Weights of a small transformer language model.
Size: 20 layers, 8 heads of 64, MLP 704 GeGLU, 23.6M parameters.
Architecture: local attention windows, gated attention.
Training: a variant of Muon for these matrices, 386M tokens.
Each number is 500 + 25 x the weight over its row's rms, rounded and kept within 0 to 999. Layers, rows and columns count from 0. Numbers have three digits each. The size before them is the row's rms in percent of the matrix's.

# layer 4 MLP up, 704x256, rms 0.246, rows 0-410, columns 128-159
079:530539483491547523537510520475522496513549541500481491513460549515478502526504481507500465493490
106:488516493510511538528526548486475498520520521469502478522511529495479516514513533453493500483467
106:524489506504467487513483498479487546487529509509496524490534526531459466496477517517474501483506
099:509514489493476545532518512553505510506496500523506480552464493489533482519485478513485510508485
113:473540474524444521471535483507496493506476506530458507540494480510522504508495509494494470493497
088:465491539485488497507473522506464486515464511509476496514501491517503499519542500529549538513484
101:523461510499541542520533505459487507539475495496524502477478488506507489502501483499454493526492
096:551497509496482460490510471455487529503490482508507509508474465520509543493520540509497511494536
069:494507478505485481499541506526504489499530488490484510495521471477500475499544471517491509482500
096:482532489508498577480488470485483445449542529494473491519532462465518526476529536436485542462516
110:523476486494528515498499482505519527500494498531544475509544554489527508501485473468533526522522
112:471484496521542547526508501491528466507505521506499509479493539542511478468476515520529511514504
103:532544496489447502553520532480494546515551498499505505465479498532456496533506512455527516474466
102:500497519531485469506539502494486536526472490456510485481509498515482543540483508513496474491476
101:523493544445513491532548505513525462534475507490494464512537535481489522505488456517488466519477
106:491515496553522482488487523491520462501507468542520498503500501441507478507499506436468472498525
115:500501500533506513491518484493523518478518501503529551479487506514496495492531471523523491503535
093:507455497519497507479486503534538507535498511514487484509531548511455538537494469477508456451487
089:514515488471513489502494509482536471542509512538507526530513464453537484481515502550518442538487
030:449491493492498487491530496478490454488493529473522521506480519516525477482494489523498470486479
098:468483517498499522481483462497498452522518508512449542521495511469490517503477507455497495517514
098:518489481463496527494514505489512483499476541528550487485487468518531508522463482471480487524543
104:511485488577505513495496521484493499471561498516535467558526439491542466545524520532515529482468
089:489501479480486492501522503455535546505502479464505513528563491494524498493501483510499501472482
127:548521519511465492464512492461536504510487525540502501482461500473517516490545470523497486506513
100:470512523483522513473532486516502463501494456504490499500534530539509514491512511456542523523491
102:514483522482485492501507523515507493467487525533509471514480543543491494527488470484456505524481
108:495523500479510527541495489484499490524458500486512460489515517481482533480554482489486522511507
103:478491486507499466490487534484486458507496503505497509503516470500524530495511480488532512499490
093:532527519557468516505520516504552501498491536496494512530538490503535507499461569513499471489535
106:505537541462458498531498471496498497485498500500503511424481525523482520516521512480511546521513
082:528510468520478503495519474450506519490514536487537502441516508463465508469495504517489524456472
097:552461476511501431547510488494513501514493484515530528493512479466483499485491536490502542512477
109:515518519525522461523499480522502502501504527478478547480441494495477486511538523500509507503544
100:497471502494544525512468484528530515472546516505500502494469449500484454528499478485525436488468
104:486482494515526503555466509544517507495486535501489518506509520471531510515527520461548497478482
085:537518525475464512507502498510518479513516459490477536470489493480492542492511501461483506526504
106:505467513491499522491492482500481503532492517490530515505467529507479514510465522483466504498496
090:494508446521495531479483529512513512493476482459482535455533499492517497450485462478473492566487
105:515476557477512529535504505494482511501490457495525494501501480520492466550476544512497455497473
100:535486490520507466504473510513506495518463469546435516481475500504511486488493507465491517490518
099:479472528469536506569507482506519495506507496509510511543429490489535544530498486490487446512497
098:491469447485482510491499525528495472545496506503510525460504495517486518471483491555475522514473
098:499524531531564450509505518475471472507513487516474466499498501493570524453540501465503497495483
110:480473491509482506472475469513461517553473547512511533471495481514548459479491514500504514506491
112:507488501482500474498460470453447523509518479506527487505509562462536493496475498460499499440488
108:519469463501515505518473475442514538466486525499488483453502533499536486504484466470524452481526
099:494513524526522437496510502506469463518509494538480476533490506468517480562466506489538534521485
100:524518490503548552496489506503494445533506531464476495532486491515550486505489512495490532525475
101:440533473500555458478483469481467515515535493545487528475508486498492523459501513497502495503478
095:491492496556502477506506525501522466499502470547490481508512485534449483542527522468517528495520
105:534491515513489534483530482490463507478453510500507497515483530511533545551473485495500540491491
102:489515490489522509488499504493515475499476495532527472508525504510518497497478513478510526516474
113:494530481456468499471510483518473530484494528484480482502522500488500497523533522483491480511535
076:462507557522502500470498456548484497538539480467537513509469519475498469521552528463507499499468
098:483470492499546531494495511489483493486507497446508487530526499490470548453472481521498523450452
101:517497497470537489511511506486530499486490492528540498452496512468493518510546471506505515493518
103:497500515489522510525453500513483495495508524512473527519492513465538472503518489490499534463502
097:481481514482495507507526518509522524444476558516496543520463495507490556487514495501494457521516
107:484527539467519512519473503541471495519467521507490487503503534467522540490501471481505558496497
100:489492488472449491499512466530520506459528530519512470482478445504531496484534501496476527534508
098:493565510503501492491518480506462545538470499472522492524525522478510459528495511490546489530506
101:475522511524495507456511477490516496471478484500520535482537502475524529507513514480462526458500
097:469494489500499508534468518482498493483490486539501485499483543475542517494524468520455488514499
104:512467517486493522519502515472505517466498524495534513509487488466512524496474534478431464444520
095:530520509513454473496505463452532543482531483505519491516544519495536524485479492483529522483507
108:473528490506468478542516511484498503504490481522482487455558509524524513511436456456488571491472
108:504451518537518470551485478495501508463510520519532490538496503493530533509503478461475478519495
112:509510500498455487493549528440488533473482497503506502506502565530522492516490514476480482508521
103:522502552515516513490485501489500551485515487509481499525488527467463536505474476506488486513475
109:505543527518471533491523484485524483484528457463497528530483474499493482489495459505494486444505
112:482508525515517492495505501515500500519499504468540507510491463488551474493499515531530494503529
100:442496478507507543501488459517464518546517511537480503540481548507479485485512513537500482546499
101:485487515496525530495480520510467517488520466478500492526519508495476489493504491445511519511504
102:480520504460502555516475516496516523452470491485488533502518495493499466501509517511487494457506
105:496503474487534525486439537524547469470514511474505520483467467505548481514483496487510535488511
086:514492512507471477521476495512498503485481521504508516481542505493484514500513506514523515513505
112:511502462488501482544483487516445493513468502505485513512459469489495489502491518464510505506523
106:503502488544488528511509485504466419535506529486468509466524512499503538498519522450479514515507
101:483543512524491511488516546489492476524497539475477484485482465494470470497529498492499500456510
102:476511481502495482511522501507480500472473521531473512531481515456524503502431493467508563493492
097:501498522529497469504471531503499501479498486484491523546500518522512502485505459513471471538511
092:493534486503514510487558474506449488511485497513501479521531484487489501467523521480499517476478
104:509504475546494476490529482515506485481503482479470503500483484492544459519548520533498497506534
093:502447502526509504519496457488491460466505526526506480488435520538491528492486505483487503509478
103:508542503500524520498508514478480475466476551494478531536505493505476483522480516493492510503515
096:471543460491495452456479493455560506515479536519468463479482521495510468494519471484509522508489
098:510476499498473501503492505560522501539498495511521497503503486527447472497481477484451532480519
105:481487518492546525528494507536481548508489519480477501518531517472518526507442515526491485492506
097:472498479502534517482490489493447487487466530516480458501500527516511536427506538501472539522522
104:549511487485506552518499539509524468483516491434489487505510464496494532520476521508454496502489
098:510467495444529512514474514478490506483540527469454460489491492520486498463495461495470528522507
106:520523498468505491451548557506517514473484502506479483513477486507491504538488539498479527510494
114:516501477486499481492509493471459534518523539479507492531506486492554496434489473483496515427492
104:462535533506519499493524463489546516493528525491571516476504497496521507516531509475506504461507
108:510503510519510495472473512514511505521523499523505442490521507460494461528534495499489542483510
066:500494522515515508519500502493488534535500500495468527526488494496483501446511512520485484459503
116:518493515475507485530479516506496464485505567488522494470512487491493490486478484511493509535474
089:473507501484496504487481502531527440518502461533483515493501534478497492474526477463518501489526
089:484475539541559481521492511521504505484524528490485484476524501489558478515502459454452482513527
113:556493529535477489510484532506502493554498472529522545505507465505466520482509482512502508518504
089:519534458505524518563446478530484473470485489537496470459466538481475499524537576533510543427511
107:488502501511463522428507491469532486503492496504510526484505511498497502510491505483479484476486
101:494482505490542480494500541498475471521527524491515474496527513519484472471517444490521516523481
103:505514518548448521499506530540506549492504503515486478502480515501446411499492549539506516445502
100:489463506519463524534492521519513477465510526506469512492524523510501450479480492465514513455537
046:469520571479510572501566473478482549507535548524514568460476504505506498527492527527509515513471
105:507476493522489493497550458471481474496482492485463477536564500470488500498479477502504453506532
081:515505508505483496484493489466516507514499503481493500495493518516485467452436463548529475501464
100:492503513482478530534454504517511518505489510535507470507505527508497440499500500436539507501504
087:506530443540445542501477495549482487482460499504539525462500519491499513517500507422529541490536
102:490504457485500495479478498488442500481509506513515504480474487469525495492491521530495451499531
111:500503522537504470512517502451496505505528486468443455521485449474496520533497466446488548455507
108:515496464522483508540496449475481501521509510513450508550541469497510517518525518524492504484479
099:510518501492528511486479488487492524483490502489522493471484497511535505486472492450511514536511
105:514508481501518499493504497496470515506484513553525490497456516463449533465534505529493477519516
114:478510506474513540467471542449471530505535509515468493474474469503507517533507467511470504500520
107:485486497480468524521490504512473484516441489519455515451514531505531471508547512522500500451497
094:535476508502512461503476511513490504506502512498443508520479495516521572503456484532453516519500
099:486484499489502491525502454464539502479480541468487512490530506527501499473495548468470503496504
104:562475486475480497494477489496523513528519500494504464462511519511498478518490515459435475496529
100:526487492486439508487516529509538459511538467540502543474549560499504497469500482455429489504479
092:503496522488499493494463517494491533558535514518475525535499474504457476500501477513466452510508
112:493521482515461448457495500489508484491503505531483503493518474545506478500494496501512490476501
098:497522529500486466506548488506529465505522512497493465475474475462469501518542501488476459455503
107:551509518517490501513520488558503487538444491496484497496522483503518480450450486490525512492530
086:469516512505488492528479542525522488490538525471502553458514545515539522474512496511475527525469
100:507449521523521477496544502489510508455528514551511491473471501522479500489513527544491490539506
100:508525511511536464477524523505505531505464499468521520521537528512486506541477494488514479501519
100:452507471477503546563472508499486506482487539506495494475444498517503482485526515490523486509480
102:535526494457504495479532506504540532460451491454516512509551512524484505478476527533515519497507
083:521474495493518460499515463482485486535513469511508495495518492464497510486495517497499497509514
097:505468468494488505464523453478478497487510491493473479497500494489496466507552512502482527513505
105:463468487515556486527556498475534516521513444496465486507496475480449473512465519514498489477491
107:466517513483522433430480500556482503494527552508479451463483497478508505501492520511502482501478
101:478478526502505533490506517518432455492518481520480511478497487512503525499530465550526485537484
096:450481504472518492480512456517531497542510514522492524509518467528539501534466507462501479550483
107:531510538449525519456493503472527520509544535542469518541481542508489521511514475475515487512490
107:525521492466465515493538466552504536512525496544472508529540483472488525531498491490508488497531
076:475518503485482542498493452460486524474473528487516489461470514499478521475547495508488503507530
107:512533551445486460481499477538467536494479460541541507528489489523472468481508509540512492480527
104:486501427506513532509488512488496511507462507475519503493496467461513511460509483507497495541446
103:478470513491506481476486525458518452473490493503486483529477476484536506476481479489488485489490
106:544473480499497500536481463503494507493496508533507507486480515488468490473510495529507532505512
098:522480468477482509462523491508520496505542530499481499521499500549505505490470508526516520506502
115:511489493488492520531519506461517502505521457476501477460511473465485506473483553518504492496519
101:529460529533512516500486480452478512501519520548480553504484489474469520495509469505482480458506
104:490487483499461500474526480496522520532504493493448488478508517494508508484509485482523487507496
107:479493480486489466471530462511483513523503466524526514520513537522521511501504503490516501531492
122:534549515525536497491486517491474467516498501490529499478503461506514542469494512500486499480507
085:476532510480493513531502504498543500491485527581515493505509444503486498496515490485514482503487
108:521482522506494509472456501499524556495523486511474489518470480494471457493474480479505513463469
103:503469528494472562545480470497472514501523514480538565468462482516513530492484492490527490512492
110:550534523464496515468512533503518524511507497499502529515499519507499470511471526522512493482537
100:479504548494500461488484524456513452510472475505480501485523523489502482508495510542532527449492
107:503498463523477484502501461518489509496465498489479525542490468545500527465518514526524513509519
106:493506507479536529493563520493524470492510503495444485511493505505450444511505477484545507460452
108:470501499480455521518482518512513503536531488545531528508454516480488455522478537483483508449473
094:519519472507496510525564528492501465529508491498490525503531504504478508453504501556466472487478
088:520527509494468501554474521502497508510473478492519502513543492462528494489502479496528493552479
091:489511473501492498516553521533469456470487495538510555444445496517452458517496480515501503476513
094:523486510472507527456512526554508524487508513479542512503488490511475491470499500510519482520471
114:461506517512520521506494514494529468463487511568535477498497528502484484522517501484478473487473
094:535493485515537536507477520512466544494450458486479464459510483482480502468478529506520470486525
084:517504490486500507537473519514477485485495530465518444514473463500537522518461555433470491519486
105:475484501514511503497450540526487507451552510516474482541504508508505505469506531489445526498430
110:517418508525553496461518461484531489522486482510477469484508501499484493476538480502452526503485
097:512532496492472498533538494495471520513533500498528479477506476507486520493480507511539503483526
095:529488503483503521474517469522489472485489472536436524480539476470461502488535502517500459493472
097:480536485544467490501520500511456505450526483505570531470506514507532541500485502478477540525501
047:489519504538485494473482509500473431424480503447509547467527479501518504469455530501481482531475
115:467487498498538508464479459520458506497546553509508491483491553488501456480522479481458494521509
093:460477464543495524487513474436534515511500485522496471487515465503506547491482555485470526488497
062:504506524516514509512534515445476497499485532501486508498510469510499539481467515534503458505513
102:505489485465534529509467503483483514492511463505518485548532541503486514480504489528494533493485
101:564512528488468543501505518565557526523490492461475493497529524481514506495523477486479524486497
103:481567494460479536513504534519491484514532469495531491483527493515512473480483502541512514499496
091:493511505553470487521494472474519432549446470490468490535472499510474491517517533510466533532481
119:531478544445518529515526517481484512462480498507508490513448491457465470491491538490546457481491
104:496524456512461465441506483458496493521454458485504546527460518511489510512473512466470501501452
108:481491504471471522484533533492505514498474477485525465564510499504458538469512486496466489490527
107:483515470494484498474475533512523489518531506494509485490558501500492505487495504489512505478530
086:501488538495509481514491503506471486504484476496502526514500517481455511494523471481547501480496
080:452446531476459483489491510472488465506520520485499492509542487478527471539487532490517553484468
104:486483462525465522523489514477514531510460516473534517462454514521517505484492510522524500539474
101:470526523447482461494458466492473489514475517467543530468471504509535508456496525513471509507481
091:517512526497470535518519560499481506487549481495514518491497481493492497511553553506587501508475
106:463518508519451485520474476503530490528488498524507523525512484484489513500496522532489496481472
098:487499519484538459489485466519507524547514467443520545555531453494523526504473455516492494454462
093:516480526522500498499531478447516483525468542486531513523479516526521453489493470483511474505459
112:510470467544465472504455514504456483546484497514518484479515535521464546509517508447492488500505
104:506518529523478508544512512528514525511502509480533480489504530502505486481514485494476457468561
113:508495542492484530481524504498503519505456541515562475497468436556494504506483511505482488506524
097:509465470485508499484469521544504453504539518509502486538519516510493533513517492518517515523479
041:449496498532493518530492502487543520525503481519464524493538554522520515520477495490515527489494
109:473524439498479512506516483513494468518484505450466487505498511518465506498495508494504518501463
096:513509527537547486511488506531468492486483472534544515499460543532504513485499472486520486480475
110:472493472486528521491483514491526501478514442488513494452506481499496496490496472490529481508485
088:512534507494538525517502472496477499534463498475513496478517512503528515515519483479489435549479
091:493475500529470490485491502516408573506506520495473495530504500474525508455511467498501546480518
092:503515461478483483531526530499516513448478477521491527533516521535486503467476485523502527479528
107:493523530480465521483518532508474506487477515532443489492501536488528493519522486509441516499476
098:491561518552508523475508552492511529489529519505477533521475482555466541480510498469503492479485
118:511514508525523483514476514499512492509488527465466538469466499531492510511522475484518517454544
101:507511493493485536528504561463491487494476501527503493458465506541496540475496502525432490498528
107:501484503468541555481529511533500484460482540482515540431468452569483459485475457494492493491523
099:502448500499501512436491472493487527498489564534488488513457479541522511490520496483492493493486
100:553511523531503499504482517450523491540529505485538516513484510519493530485469516457507521515441
095:453518533464504516497549532486482527512471548483484490509474490521491496498520482473518457515537
054:469484506504525444537512474490503521449458518470531468442467490492523510502551513493490526480498
112:479481526489570522452540486482517545501503460509477477528480501519507508489477493528522498449493
091:466499501515494502540522501455473500517519513501499492510477493545512507461503523481516474528526
103:495484496518489498510511476534523535503519530511484445483532543496530518515507456515455494510491
104:498497545495502492525492498527520488462550466523519501489509538509464493487536529528514509541511
111:455525494524510492473478513501456460490502537499496489536499494524479506514529484501529482479530
100:501489496462545505477500465522486465531533505518462511518488489519507475503511469505515516470469
100:434500477491493516490490488467479504495507525497479506538511492479503483516457498485527539530543
098:488544492517484471498499533417460509435494474507452512510468502493491513453531525467512511488542
094:555527504469503461495539522489488417437507490470457475509501483514502490545489489491498498477545
094:470495490534478490506460546520511518527518516532453513512490464483514499520568544516512531465496
110:496526476502457455465551480515506481515503515483489524557502553514475508538487472508518519499481
096:491479518440505467499496528471460492494475468474496481517525509504522462500518523503509492467462
096:479516528455525539521492463506511507491524449502505505534527482461483503512499530501503527544543
093:480554550541530479473492524504487533565471470485521515470440525520488485488507487466493491560446
080:485510483484462430459458499485559528522462512512461456492530486517423471530464526510498506524504
115:530507545490449531528527479512514535522485482532530498511510483473505532492487483463534525485549
084:500493504482517541498496539535460493505481466499491490506526508549511448527535476537475484500499
108:510533498457470486507497534493478502508484556486538545548425564490520540495518524484469473470503
097:501484494481492459498542490519482527471506511506488494496518498521533535563506496543483481505500
089:518527459486492469494497482471515526490505496487535515526500518514519505474465471487512516470502
085:511480514488452505554471530512516520507487510515495521478479483488484509448504518484527487513470
096:496481454500504481494513484496479501533492518458559493509524489559508478512454482480440544490481
100:532502494538522512529507526510474473529541489479472491500485485538483526523493517472484476521495
085:513500516501464506500490513526491500538512534482504519476509493479468517509530513480498518492491
114:500496536494451474510508512494516541496529509528554442499491458496497518474498487523516528503482
105:506528457494503503491493523535516530518521523497516515502498502496458539487531481510540515494491
092:463564472468522528480510423496531484510512520495493561490515444513503480484461471548432505497528
101:496514474537518510527490475507529498475539557547540508484503488457491519474536423499506468512497
089:511448510515459528502499482508464489487507521461502527471479521503487534492517544514528472523554
102:518520495511494505481512492482480506506465485461455519485514476504490529517486494473500493476539
094:480515471475533548496489470514506531484474484501541511502480474477475527472505497503519519534502
099:535518505523505504500509538509470519511488567512508473493497492491462520527496500500558486504461
099:482476469459496495522519495465537526497542465519487488515514541464477478460527505476450502493513
070:490494503547502462498483503499538459423495455472487494513509514549499502540514472491501504491475
123:501538501513502492491511504524524477495499480528505494483544496496524497524445523491492485495510
112:486510531501464513517481506510478506479507535524524477560479540447505517476450467493478447476557
110:503508535486503486477482464462542483538504469479518468489506502463483461484532483534494479476528
109:488503481523480474534452551470479498481511467529499507522485487465487532458531529526484503493458
094:463509510496484504490506484461452528495516523482515526511485521553509512490515511505520491522493
075:465514479483507528484517537471484518507475488492524478512483486527486525485513521474490465404480
090:475511451526506561493457479463506523480460473456500506514518532523477503447479463510499488505519
112:498437503489494501509513476460471573491460479513462552480525544517524480493493517519496510503526
096:511477541537499476521504518526516447546515473537486486496496470509521527513444512526458498487500
107:530533522476534540517484513488472505530535487493509518472490456507541504528499525543503492555507
107:495513529482470528484426534534507484520537468535438513465479473533514517502464485527511510514519
104:532478500482484497516473514503529497486502511473496463507535518531496470473500530520510497514528
113:525469503461483533471479468496519493495548516486514504501477516476476519487474497470492532491488
113:484481487498505514512516522502466524502503558511502463486481473495475442519500488515537481496477
097:545491494456500469504496493456546484489500497465496465486534539429508509509476493511493510493508
100:530508541483491502529464473519514490460520526492445440513536512506491520493489513511524462481471
110:491500515548460439523513421485522542502514510522526508477499483488509525463524516469529494430500
093:489482519551468435484465494486521498505516518470505498525501467505513502530516491539520520506515
103:454517499480561496474472477485492520506465481532533506504468514462494451524486555521500500538508
102:504472517506487508494498515510494515530491495489529460520492519527491535507485464489471514547496
052:533495555501508486533508452516560519494487459474529506440564504540509502481491481526526530482525
071:512492495507531471511493468463516499512473542525502514513508530487493483497525470470574449531480
108:486541483511514510473482463490515456515512548452508450492511505531505491519471523526508499526507
059:536507456517551488528459457536457535499464444480500489505513486516488535487502503543494493491490
106:514532492496515519489468503491493492519485532534466517452489554454486489500525533492497526458538
104:490539463491555495494524490489475510515497471491512515479496497510492524509481512499516436518506
114:494469494464494514550454539504493474540522433463492502523519463479534527526501460510497508462507
095:490541484509541524474516505517497548532436524493510490468468519456496545484490478491452502532496
118:512462491501524437458492494493495476528481499525501450504477527512488481490457516447535519500474
105:508506529537475509496508520514506483496463490505541513527492483487476497468475493505527504521525
102:484536516473485540501529507489427534517519510494532514535452480498495503506533470503544449564474
106:525452449520529507461452513479473523503499476511466524496485517532478556503512529490457516496470
110:468521483475474473543554435533469512500450510529546484496508534514512506492462486500506511470496
096:486483504517520482522493500514510522505483484528530488446478509509493501475495442463508478507523
093:466486510495494506548530514539509496577496468535505499535509532501482457471479518464557507488538
098:486537456530515494505437476526447480476541524465498549502506482504472484486504490514484467477496
083:417528526516495456504516488505493518495512505468513449506484494501445484495492491497457498497489
101:473525476534514517515508471519497460485507516536456506486492482539434522517475499510515521532531
103:510489470520446522520489494465499518458508491490488471475497541526482506499525516515492441553505
102:502486499494506488519537479553498525482516494508457547544492476498539524502475490514473494516490
110:455514538522511495489514503507524497510540479510459495524532533483506485480466500467477493482496
078:467506534559492515536561463518490467450489509499471465526514487529485528519471504519504538482519
125:477501493475504474527522485525474514470523498538485514527527467479521501505467514508523537543522
113:511540487497533527533501522508511457452534507510515501522510490493558561529511494518493483514503
102:489506495487489471472530500553506500519471538508509549521513488527489503480487514509508527504537
090:505534528471524533499488527536511543501458448504543495524483544462515502465483506546498487513517
097:509513432492500464527491537506479531502506461490544474526546481495440473476515461512515515480465
103:517494510520529498448514503502470507542521483498541520504540471498519518533542536534514486502514
092:471501490522444564497498494501479464515456496454507476522509494465470507525521479475470527506518
102:496484500527494512477462482494505507524505498474474501463544486557491528507476496465470514481497
093:515507475498529509461530505524473513493516454528506455521493519459481486482513487482507481500504
108:513519505503451510487532523487496487493479520507477525511499514565506512523531504508505450461478
104:537478546489532495532505499474520522468482516476530507472524473477494499500551504525518506494533
102:501454503489500493503546468516506519523495540479550532512509528491515517512558484453535520480474
108:495457520500492464538513502455487505541513517473552492538493516504483528461494475516535503548530
103:466502490480499516522513478494445504528445509541507530505469504476494450516476530456496489530451
072:517487560465532516492491535493521460526469469501493474543530512490498464516518495453488522501513
072:492530497538505523509548466482504485494507492493495450522500498477538490452492482524493513483542
087:472459460486500453465509501468482511507498462513477495507531544484518539505479550534482473467543
108:509430484502524513527497490518552512495516461546488533474523462464502485477518472505461474520490
103:477518482483439488487475523507499514478530497481478538481477512495510489517499506526468554486533
101:508506484502501498527448471497442522475472520470490505484525483507534478452508468552483542522491
085:490502481488461512531527468533476469538499455506471502503482498505529531484531497490472534502489
094:494488488522506525532514509517502517499494504483523530496476486502541522525533533520537510496503
106:494512483494480556501492497520497472500505488487513468500524480504437471514495482509505479514552
107:540553509490506465505499463488523456534519490456561485494514501506506478554476524555513464513507
089:496506482481495490515470509508514460476464532531518469489498496493558490525478526490522500512505
099:484527512462507511508473466546487489540471471470461502523487516505478480496461535521523494492529
107:498520507525482505493496472455484478502492454508511507528443497493546478461457529490488478556507
073:497543509503537516458490471447468478457508506459505500466508512499484505490554502525477483459476
070:510532523525468539503510485470503491472484497529505529565492510495515474509454458496503499436475
069:513505532529469471504527470499479465535501489458521522481489509515522493524503495514492530466522
105:488499524511510459493433486508545491510499550507504495496514475521537537470452452520507483451503
101:481498528503498471484495502494494509498515482504498495473502505490460513498512487479450500529508
105:501493484523537481524494534493492499503485465494524460512503472482481502486492435462501484525520
094:503502494489491458518475450506538489482478519532560457494481492425499495497435509494524470478509
104:468493516520480483551507489498492492534564500460468520456528467456494482509536511511501495481537
083:512473457477511478530467502498482518532531532491487507505501526529501495528494483514506496487511
104:483503495488470521517517487475510529484469499530502510486478533501470532513505533464479479526543
083:501494516457450464561489581484539477540521472496496557483523536454495504484513502508507482492502
107:516485470495506493509506475523494504505530479497481519517452508457522510545513509535492534491490
110:518538489490509459478517538463511544498459503458505522511495501472498475513513484510510530493500
097:506527488536532470474548494517535530463496529505446504503472482493524489580467501500501521496510
091:503516485507470474549510485463500508539473483478488474436491521538477496474514505501481502481542
120:487475500482472511523479514500479480548542505492500518519531528465549517547474476489513517514517
106:550528519491551506469473529441498516456493497516472451480481468519491561521514479521480501536557
103:515521491457499486527524473482526543481517529459509512461494509499548483510426559500442504515497
105:510507469440505503498443490491504451483515491495537510532514505502489512500527527479466515492480
097:527527538491476480495497515488492528499495482512497491509473463476475513500518515475512516542525
126:493494443553534501524515509474510462485566526485477520484505501439505486484487490528485470535490
106:503509440523434525512482495517574521533489489479497517472495511469481553470525512472463472510489
105:509487495500461502521472478498523536488539467457496503473503492542480472485522530508535522490518
084:484482461510489499530494527535493464485453489496498483527529478521480515511508476462495493502471
089:514507555508476501495491506479497504511561472488484488491484449465460487485528515496504478527511
102:564464490562511489482470483489499494491509473522474547508497512474489535491479546530465501472498
105:457516503456488505489469532509463529517455487492488479531484520511515493538528482467509487450512
112:427452505478496516510497511526507496521493463510515504516493466488464491533457461477508483495547
107:505456461458494487452501509501461489498506499514528511499493462510495434514521513449526547484484
095:508478490455485528485493480531514482491516473508507483509451480550494515533520517503501455510493
110:502505534501501513524468497476502533537523484486456491493487468461555480505462494471527552475499
115:485509500464502507479482541516487463546507469529507478497494527507473527521517493486440476548512
103:453494477458534527512437498548481504522517466493536511457528499504498471535524478498504460512466
104:529496515473482513495473500450502511487511484532512467534507508519503488473461524499471471499514
085:512468480515509483543497491539498504513503465477517495472469514525508497491487475508486494491491
095:520462499458474517483486499501533496511543512477522507543485445475496489503506493456512503530495
101:474489465539519539478513495513489494526521464504500522508492495482500489528467498536490485526534
084:472434494497517516492493539516488483504448497453514554525520492490499542502502496494517473519421
097:490503522463495518566515515498500484478487558485460482491483458503495529542488450480529462490502
105:518500513512473520483463458522515493464522516459525475505557533534501463472493534522509480495467
107:512459508536540501487542469521466519537516530457481546480509518551450516477435498489457487470509
075:521512489491472532492503479540493494535515470513443547481541513484519506520508507508484502482492
090:495506533485489515544501499489444483512504509458534455502478526447486486534504453506482479495512
101:502516490475479460487450501513490543500482494450508486438514465488503530529511482499547534506484
104:472491484480493487498507532540459527527484492457477542476509498500449518503560499522481488547497
106:505471524524500501482511497513520498494503495496550507492489477479485541483520478481492497492494
084:466513465506536468525457502524504525526498472471502501483489508498515507484495506504513512560447
109:500487492506494498511509464477484471524484467486491493485571503478536517539484522490539530491518
104:474554517516517507513517524500497506483569484522497465525500472495481519519454492503520487506479
082:505523528492516537530461501528533520429539492485475477519479472465496497511483528516498495470501
110:510471456459471495479534455504509493535548513512512518513475519547527489530447533544462474552507
110:503458521482508490505481442526480529551511481547464490467500500505514495401479543468496493566497
092:493493503485521442506490498521472469491501447469499477500502569461480502553476494515524478476498
107:480515472533492515491491502475484482472519469522504494513488514519511515545517521513517492506511
091:474513470463485477489491508513483519484514493523535516535461473474524481482541453530501479505480
091:468541451510544510502491505509469482509468478532503482518520527524510512508493441525501504523473
089:491482493495485482496481475533523524507479521493472548499486520511499488474509494517494527485500
101:478535492494481516551532500485507485527478493522493529472489521466505483476516527507514539483504
092:497507491492461503510508523524520495451505451496507532496483504456493510507454502549503481529473
106:480511520494499532490454522528493551476511550515470469502484486460508522472494510479448533519513
108:460490504539490481501503503478521499478473566451484485489513484514530504480515496514486494468520
100:480517473500494520469502482479501516521456487524529490450501495471498499513503466502490506451514
091:452498485497508500518518453502525525471457511548557478525451504504507523512498483477512510479520
105:505468549499489551511493481532465472467525510521524515496485493514511506483484487512457486470542
110:489484517501461521546514557516442482544481510501486482500495505491490516506486532530488460520502
106:499536487475509475504540486496502468494451525482498524482501483457430534516491473477505529527497
085:504505510469505479455469493484522507503472519519464487497517469494523534493535507472538512488534
106:508491518495492496513482499539487530484475463476515514478512502522473507505482535523494514445473
077:481465457479514481495520489500526449505466511496504485496502519544487495469497494505501498509515
118:483515494492495486496487501547459518504505490465498500544461504514494567485518473460525448528506
102:504488446519511473489457505470499512461463493509507517489487525533467456486471500509467511501529
110:494502482470487500533502500510470448460506519510503501529486552482495451468518530480519477523496
104:473500531538480488547521556519500507552502490486471450499487514486493531527472512500478513516503
094:489495508513490488556543467475502495515515484489503564509480520509488495508541483460516473521474
106:480521491500483479526496496507479514525534565495518492503497486536471517502487523507520515491517
104:519479550485493499481508484483466461507498504492526547473495504522506536462503564489459479479512
099:543522498529494480524544461500497505528468533541507495502520508473473506498499500510488503445510
105:468502508461466536477456465541571506541528500502472485494526467502534514517503504457510515504551
112:476484523535525534490503471494503524456500503530524523502478482471518505516593453511544534510481
103:501496543519513500514529475513445535544450518490494467482518512484467531517514468527493495539494
100:494464525495485466498510516528486482503506508509495526472498514444500469493461508523557495436525
109:519467540528511512483523490483521536519489441500497432471498435445569472512467484517510514533438
106:519525539485517499480432554500500507476487475529472494477483483467515497484470503528497535488512
093:515500517503500481498512521515500528510513550520484528509533518492497491490496521567495505468520
108:477507473487478506497519492499515501536528523516501498509531538516490470508481475558504464521549
092:498448491557528526505495477489535477507464470546567500549497502462524511547485521496513467490510
093:526499508463493501453517434452486522485497486500539527521513528489468533480534512527493539513492
079:568526507489489521560502467477528494478491549497500506534511522480492516520557526505445506521484
097:504497514510530510530496455486507508474492526467503482567511490524523557475538502504497528442471
111:518566521528520514489501452459498510534521497539503541527464468492485510452498489513490494477559
097:489476492557563500535477474483509527492483507502481488498536485469515475527489497489476479500532
094:513476521517479490458508525496515536520467499516471498496474504516500538550512515492509509500492
102:517489544513527508494529475457509485521506538540515484473543527526482494464482483545524451498486
110:507500491542493498483533541489501497513516486475483469503479462519483527506509507484535501519553
100:484496477498520485514500522475486493468502473468524518510483522485507510525480503496513467477466
099:563495510494506501493529512496511481522493502492506515452496482509528515526533485470529522486503
102:487466493495457513497541522478539484514506543496488531493525472492500522507515537520510485534467
100:502539507506502439515507492469569459475504513502521508477518493455505537492528475496535509530473